python train.py --n_layer=12 --d_model=320 --n_head=10 --n_kv_head=2 --head_dim=32 --d_mlp=832 --vocab_size=9535 --activation="swiglu" --norm="layernorm" --norm_place="pre" --norm_eps=1e-06 --positions="rope" --rope_base=10000.0 --rope_fraction=1.0 --qk_norm=false --attn_scale=0.177 --bias="none" --tie_embeddings=false --parallel_block=false --init="normal" --init_std_qkv=0.0213 --init_std_o=0.00435 --init_std_up=0.0213 --init_std_down=0.00435 --optimizer="adam_variant" --lr=0.00105 --beta1=0.9 --weight_decay=0.3 --lr_head=0.00842 --grad_clip=2.0 --warmup_steps=337 --schedule="wsd" --decay_fraction=0.899 --decay_shape="linear" --final_lr_fraction=0.0 --batch_tokens=131072 --seq_len=1024 --doc_mask=true --train_tokens=853200000 --steps=6510 --dataset="wikipedia_en"
Each number is 128 + 24 x the weight over the matrix's rms, rounded and kept within 0 to 255. Layers, rows and columns count from 0. Numbers have three digits each.

# layer 8 attention output (transposed), 320x320, rms 0.0319, rows 162-178,194-210,226-242,258-274,290-305, columns 64-127
117143091131124186134131106131138142154123112163140144134100089145118112150123106109150119145116112145117145129139152141145156100100153153156128167146122154157164130123081136118098111142122155
095128147121118125130101125079130122135147132115166128123127190076118157093099099132134109126150090121119124104128105087121129131125141107132125136082141120140116163161166110102143123142131129
136092128145109116135131139113128138135135131113125142101145093145144104110120117108124119129118141123146154144157132121113141121145149103111139120129155129155089119099138135154139109135137124
103137151147128136179126127132145147129142119132143180149158064138114115104105081141149139110117121130136100145141113107120147113103162115116106171153188124168086131141140139141126061098128116
152151127138157144089103120128123120114121130154133158136136104157139105143142098095123120112144096108116141096139105142087148153109118179129148132130105078123141141112098159130140133139106123
123120122111122134148156142140102097122112143119101110136128153135117133100109160099147144120126117146104135118098145107149112106135163091162101133091109145117148131146131111083108139117144120
108139137143151155144106120175128112099126136111110140170166196112150113166136097143150123128092122152124103169110096120085155131142165148135157098119100165177141136130121128133071153132125126
162121151134119156111134153121147117155110103076121142102118072165104160161135145121081142102147149131183103148147147143143114085119122176139125163131137085125128107143091110159172105123136130
113130123149138084135108178093130145070134112120132114118154113099137116122129148140104105160137106115108162115131079133114114152111139104119109177074165136126119150170130129128072120100154100
128128076090104123115134141142109125149156146157123085157132200115123111094104134133135123112128126155118116107113159136149161118138166112135110129117066208121134116105118141083091177110118141
145142148143127093137141121109167135129166114118123110157114104091142141120124135110110108146108111087116150126148115091096120129129132147093096180091128129138107122138101166108172135086137145
132121121076113112114151111145102086138127137158093062146119167131111147134129150099123136130129165143124140129088113139109101092156120108158074140136065148096126123130063142104172178125121135
152110140132150122124173101111111106085175144139104115112126181144134135091162156130178125112143103101156160125109120156190125177142100102143096096115103132095113158112117132146094143143089119
113120174144141075125137144111141168105121133071121161099120125124145109125176122155129117119099149131135074174131117118167111126165085135126134085128178140085111142138163119145134135121152122
119114129122122096122115113111118178131126137158112107142120143130096075144060097104152106096136089105086095093132167100116127161144150197095140103106107147123132081089108166111096150123096108
116142124127113141116094115145137163125108116127128119131093181119109144144094098129083119130128147138089172110126136123099131111150139165166125110114119119130138133106139137143059147134157120
159151113148137146129137115112151122144135140173120106105143133143144135138118110133106126148114148160106142130140139136121133161091141135157125113127117144104142131094102141124075134129125116
129127143123134171112118145122160130137130101172141134145114079132144124129115143115171094123132105138110174092165155145148131132144164180142139106134114136178136164115137124137108096140127134
135113146120135165119134107091161120159118100102139112147104176115129197109134088123130117114107121133134108148126115105121116099134113096096108106087157112137160155135133092107148122110138120
140120117187141127154096138171102143096115143142097154103150070140104095096097118102156110144122140112116193130111127125137134159156165090134151123168139114124079135090134188137102091145182104
117131130150085102141126151160152164125112104120104160118123054151089110109118106127115105120096120124133138109110138125098160146068163164119125170178162105152089109123104133146132094098136120
161144115131145148139121122115111137134156094146143146126111056113157140137144122090098124154130109092109166108112163160088170132149134101138128089097150112128130135120114138096123143134138133
126112122108120093115181133121141119132129150101137130146142190116123103141132128133147133103146099143130105135107116100138105115147139123125113142123127166129160099130134112156139157102089137
119124128120122113165111146156165130103106152116127136150158215137128129160141102157097152145091137175129106123116119111136090116096163152134154137120095145148156135149158104082119154121150115
121111154129138148127157140088155135152129121107118107136103088133161127147156118127101121115130146117147130150140147127107112127129088149128114176083124104124132091153096107103174153117110131
141150122151125109122135142119148134118115102096146114081152147112150143116123106144075087152140127132106116122089144108101120124121128113130130124104155125138143139145130102109084116120146106
138102109099146163143157111112100113108127147153102125148149180112114128128135114124191117134119122132124115126148135128153150116157112114152112109113099164108134153124108135126124132109109132
114144135128111076145166153109121129135147162154112158144164177086107130105112110118132122133122100098113122113132128104141122168135131131136147185113131082109101115124135159139132136109090152
130123136120117104126135143180136108150114120087077112135158161110092096142144144132130135126153139146107146121130128123120097105141106138124104148180097135110109090122083132113176133129133128
151121118117138113078134128167073147110148149171150166105108205153111160125122117117197147076140124081147121106089113128138160154085127185147135115148085114115111152115151153153075097128126137
094122166172132073095108126134128145119121134096102154110132115126107116113119100139110137113126121118113094149141121128121112142125126149094132146128163124090110137163151148127129138121135120
132129139153114131154149128126145178139114099111119147145130095136116083155125102108081121166125102117103113132147183113093125145131125177100109134088140111137141105106085115122104189121145096
123126122182144097134094161182144114092101128103115129111098157095095092143112152140111100142119136176112163098112142104091111103100113127195119135180138084100121133138098149147083103109182101
131126133126125125129138158128141127104126160148100104108147158128152120117112130121126110133111149182090151136150138125152100136113163124170135112124128151127129132126115139133081137127185099
079098099125130180122120117144099156149154136178152153142104071163110114119178099115175141111106117144169148127134166142128150066120150101154145163164162157135131130090145151112056146132121160
120122135109151126145110145078139120137123139098147124104113163087109129124086101108124112149153120112114108146112100122128146138165125116118143119075149153151135156175161142140126114135094114
144111146165108089137126127125169127167133124140118113115119061128151115118128144122115127145145160113133098137137134133090129090134121104102114158104149136147090110091102131145143131098125116
101123130117125170163149158128140147156141147157154143161127049124112104115127085109158123128130133136147140140152118140154143129136157096097123145121156150156147138125169150113105072119112121
097150115136143122094125109105115138131087114122128192159118082164126122108134100135096152084120111109142120090125128137115135123124082153118150147157131107101150154109117139141163147103059119
114097145104098161152149095101121082114099117114123114139128181111144139121118131123122140143117136125100158110116153127133115146112121106152141111096124136133149166111174104117114144137165114
131145139124115165122140150159121102121113128139111135142133174090134146130133107150138113096080110150139113183116110191163159134113179147153156104119110171193169147114142107185105112144095117
139097138121117157109119140113137178172132122070134168102127045134101115139153130143133130092115093113167116074098179115126128102119122147143167185163170102118110137150156108132159086131122133
147142144163151127153129152103138136105113131144121122106156112124149071136107132118111105130129112141124158101139105130089106146144115093078134168104126127129142123173120149145117114110161117
130152099090127126108093124105131104138124128122125127128124215133121130133128142115112117090129137163117149147105133151150161150133152159140132088120114187124166137099101119093095148124100138
142155137151136099138118173125154111140128125085123099157094128123144118134131116114093121162118140106130167117127108092049088127109121123082078170093135127174103141203112166124167134098154126
093133118094088129134090105144100110112085137154150085143124163132123171149101122087130102129141110134096111118104115093096136146124107153184133110121063116119144118138100139109152155141130167
150118150132144091127172138121129090087138108138096108074114212160121119126152169146091122137136123127150162137132103119142095159160100084130104116090093140092114140126077153135111151117116129
139084129122116108096175147096138153115128126066108137076140114136146140103154169145115112127146144118133143143123134109180101152156094099133104108108157116076093151120143103117144139131163101
116124100083126082128137090136127158119130161125092118160125128113118126131100133108130152116149092116134164085135127096127099108139128161121094117104102131110116101103101153127145174146103163
137155138110131172145105084142129169128110122131115128140103110116148146137094088146139135118135122119093083115136146142145128112107152134146154132137126123161135133147165145140104148124113144
135162119137136128134140102140130118130141137170115121067117107177126134127142114123109130125114157152140118158131133134093141142113144117169140121117116157118151125102077121126061146104104113
127085147163108119131105161129180127107116101102135103120107100118147119117112154141130099107185116132087170115155153121184123129129134156137149136130101179172127137097099102166128107123132135
140117163180136104115108119126129095206159143104119173133145167135121164145100102125098119126141138132111129144136155097099141116123111110120130152111147121139129122105137146132136139095144107
176147140134147165180097168129112115144125144106097140122144028179148089138116101093127110147114105104141150131115145122148131139134187106121140140112138125104123097125101141123133093151160109
092107156165117132123107099117148131143118141143139106143130118152110120076103119135165109090110098098129117088121154143155203126162113143138136108142170151122093080110111105138157160130095148
148110124153137094122129133126132131087146124134121155151124097151138090163197130106122141143148112125130135129084159118059130130162129089129153126129179119108161154084132159058154089142141133
118131132158095128133153129138100157142121135114137171150127153150124129107097110130125128130151125147129147102092127110164108097075155117141134135134116162130125092160130130160133110098082119
119124118114106126116116120144143099122099156100138111112156208117123130167189123156101114118091177171155116177141111105108107142136123130089160134141118174126128142142107097072153156144121131
098102157146119135153149150124138137121096143118102120144102031146133132156118118114132144111115150122112124118123122138123118117141114120123135134103127163121116120125119118132143132119108125
146161116134158151125131146139123142137141097092123113074146184129145117139137121143108137138125131127124093103084157129136116109124140114140144103145117126115139123144119136123091098123130130
121105065139123139116161134119123144124127150124123097093143180155113130128157140155121078116141139118085135142133137105135145134118130130164097144125126160094119142139119172147105119102145140
117127131136097122124212136143158117115162146145114114124121193081126119128183136144153128152112150106094092102106106120150115137092133127137148168111122100091094130114136155110106138107097172
128133176120124141097121106127117140133130101096065128152109100141085127132112153126141169137125117142091151106107108130133136147163113136111069147157103110118103171156117088153127127173107134
121081151142139137090144119121125175128185139130133112148134255126108134107117120164121153091142114134121137156165152155132115156126092141154110137136073108121113108118152119135105173162097115
130151132144118109139094136130104127147114097148094101149137059108117119116135097116104111127123117115108144141197143164139145114151098152097121127122120155144128141149132148094150156101086150
152148154109131143125108116099139174158105045118113114150122144124117123151127115112106132118148123123140112125129162126122176163126122161134089111147098095126127102136112102159135161141139071
133112116135137096123083134139125094130167097128156158128130072101156150110104135125128120171082113122136185124125145089112162090138103119149116117115136091121095133163118144141124090145166146
172135102131135126123121109111138140131144137133119100096184159137173107117178103147109119074119114131108127116144142118120164133099142152091132128129108122106111146116108135113151119112164120
143137113130126209134119137132156124132136115192127145120121085134140105154089118096167115148109095142116168113153167140122134131114201149161134110148116146156155166091112138120067093144127143
116119139114106165135128122086166117134123081094163121131100172075131182097131107172117116118124112147149104138119099115125129094147105121108114128077150103122131175148124084089162117117150120
156111107167160103128111139153074131088124136163126140088157095155117081087074146109179084134114154106117227139157114115134124150175147077121137083155161117123074150056142184159072093142206119
107143123135067091165103159145171166112123096139114183111139052132098102123086074137117114129109134114133136119109119117074166129046187171120127189191169101191079143137109132143104059091154124
175132112134159177106108125109111114124126102167156138126132063130164129135116133095100106141116099123114192099122152158089158166139129127145128109090134085117131173115120150092078130140136156
113130133096101094108184149155119105142128195089121101152139175142127122112129150124146154093152089158125104132074108087143101065146172121136113135129106201106148100151123091118138170100100142
105143131114135109166100133199191124136126140147099130160150218126113113166133086153110130140113140192107086150094112090087108103094171164153157132126100158159145107143127134096109162116118126
125123169144138165116159115065140118147135126113149116133092075159139178166174130105079146141137146111172136179154154145131108124124081145146114186077119057108144077164088104118215141136112132
125139125144107087135116195109175123097125093088152116096129130092161160102102125178072083173154108116123128113088096102117136124116125122144112147072178130136126171160130103090074115115177085
129113100109120109130146125143102143128145153149085116175161162102107113118133107127163128131120097156125104105156141114145160092164124111153102116151074204094135140121107131104099177113098131
137158138152135054147154137082142146130161155157124132171101122082099130094110115098131114134116108079108147131151129077143120166146114123110111189081129105120095098118125208151177146108089152
123138124118123059126151125168136107160156142108089095155153157125081115136145159110130147090153148116105133125109118127122090096094096122117075136208075152114114094134061138141214184116102124
158108103118120105091131159194066130103144141155112183094135182159125151108155117134213141102142106081147145107085103142162143161082128144133123107168109121130108171132143147168071097110132126
104115206167119049105095135145144157104141155071110163107118135130148102123166071139109128113107148113135057172141102112128108119150072173091136138116181125070122135152156121150142138118157096
114132154156122103154141143094153211158128133121133120139105091135102061155114071116103086149101097126050064129139181124092144146129120196098143116093129156121139093102107108099090191112114089
102137130178145111128087147206184117095094119101096106121076206111070123158092162141090114144118160187105136106106130112079085107104133126178135105167134097107136123138085140142080105096189098
# layer 8 attention value, 64x320, rms 0.0331, rows 35-50, columns 64-127
114088110067126128139104123079105085119148131136133108095107141100108164108109142169136119141126121084138163097101148096157082154135171117130133138106133124172129119165156123129139161089136127
119116115166121115165202170123137119120141124126133110064120130135168092093123125120155108115111129155145150113136106129077148056121125115159149160140128128097100105102163102156116163145146141
170118144148152154117080120118134087146142107166133092140155113124139095120100110147137162127124151079160121117141160105140146134116132130114125163151158148090138103125086143196138137163160104
154158140144153143099136150157119121120142144145114112150137110166167131132109147122172149107138107101125154074111089147097120102151102118144128101155094119068131128126085129163107113115151122
147124094117111122125169104150101110124111155141126147132131125126125154150130163111161142117141150138143140089095158089122093144163122111135089138081165118137175139153178155113126141110130160
092141073136162113135132119172130104167093100091127095136156139156125132124128129145130118106129076121103115152115107061114119158112159116138138105099100172177098136173097168104108124126095125
152140130094134075124149135145085142115069161103118118154126127172129171148108154105152149144153143124139103144163127170120105146159183125133128109133142145127134112128069111131106107113130125
110115130129104159145129164079129144117167131123125160131135132142134114147120144136118136143146134124165131104099149121125116100121103125157130166109168139088115111164146167114147116111148115
122137085101108098097126148174106142115169126136148121146121139125095112115134137129124134108115165173138126117165122134136170089085133129115135180163107143126107141135127172094102145122142154
123163129105115109124101133119153113090136128131137107122089131108168094094124142125137140158126183101126098165144133083076127140097147127087150170130106169104136103129144127126126118082129149
159116149116126140095156110124111113136148116134144108116121147183134153139142168077099120148136139138131105149129123122110150128152118124111080102159132148080124162101107171120151175141133145
125122143149110138156108148155152129106115107141134144112117130150134120146170162159173125107089128135137128161146152118147154143138115125150130114137074111119138132111115127188111134119116069
148162108119092132088131158111107130118150110097136151087101119061143166150132102152088116123163146085131136128141180118139119139186153125164118097120143172126148123099173132136142098054096104
162126128163106154122068128084150151194144134129118100139133148139125088102124104064162129100152119096073121115100143119116172150135065138086128084096172102071177115133116147133113138107139136
122130102155128094160110087094123160161148167103125084123087147148144177121143079132128138116129124139130119114119119095118139075150094139137134144110110147141132099136090166112177141156145095
078114094172146132118122096094114131159141140107124079108136133141160152144124111094106121138165103142107141153143107141149146152093132154096107122173104156157129113164116126147114155120143103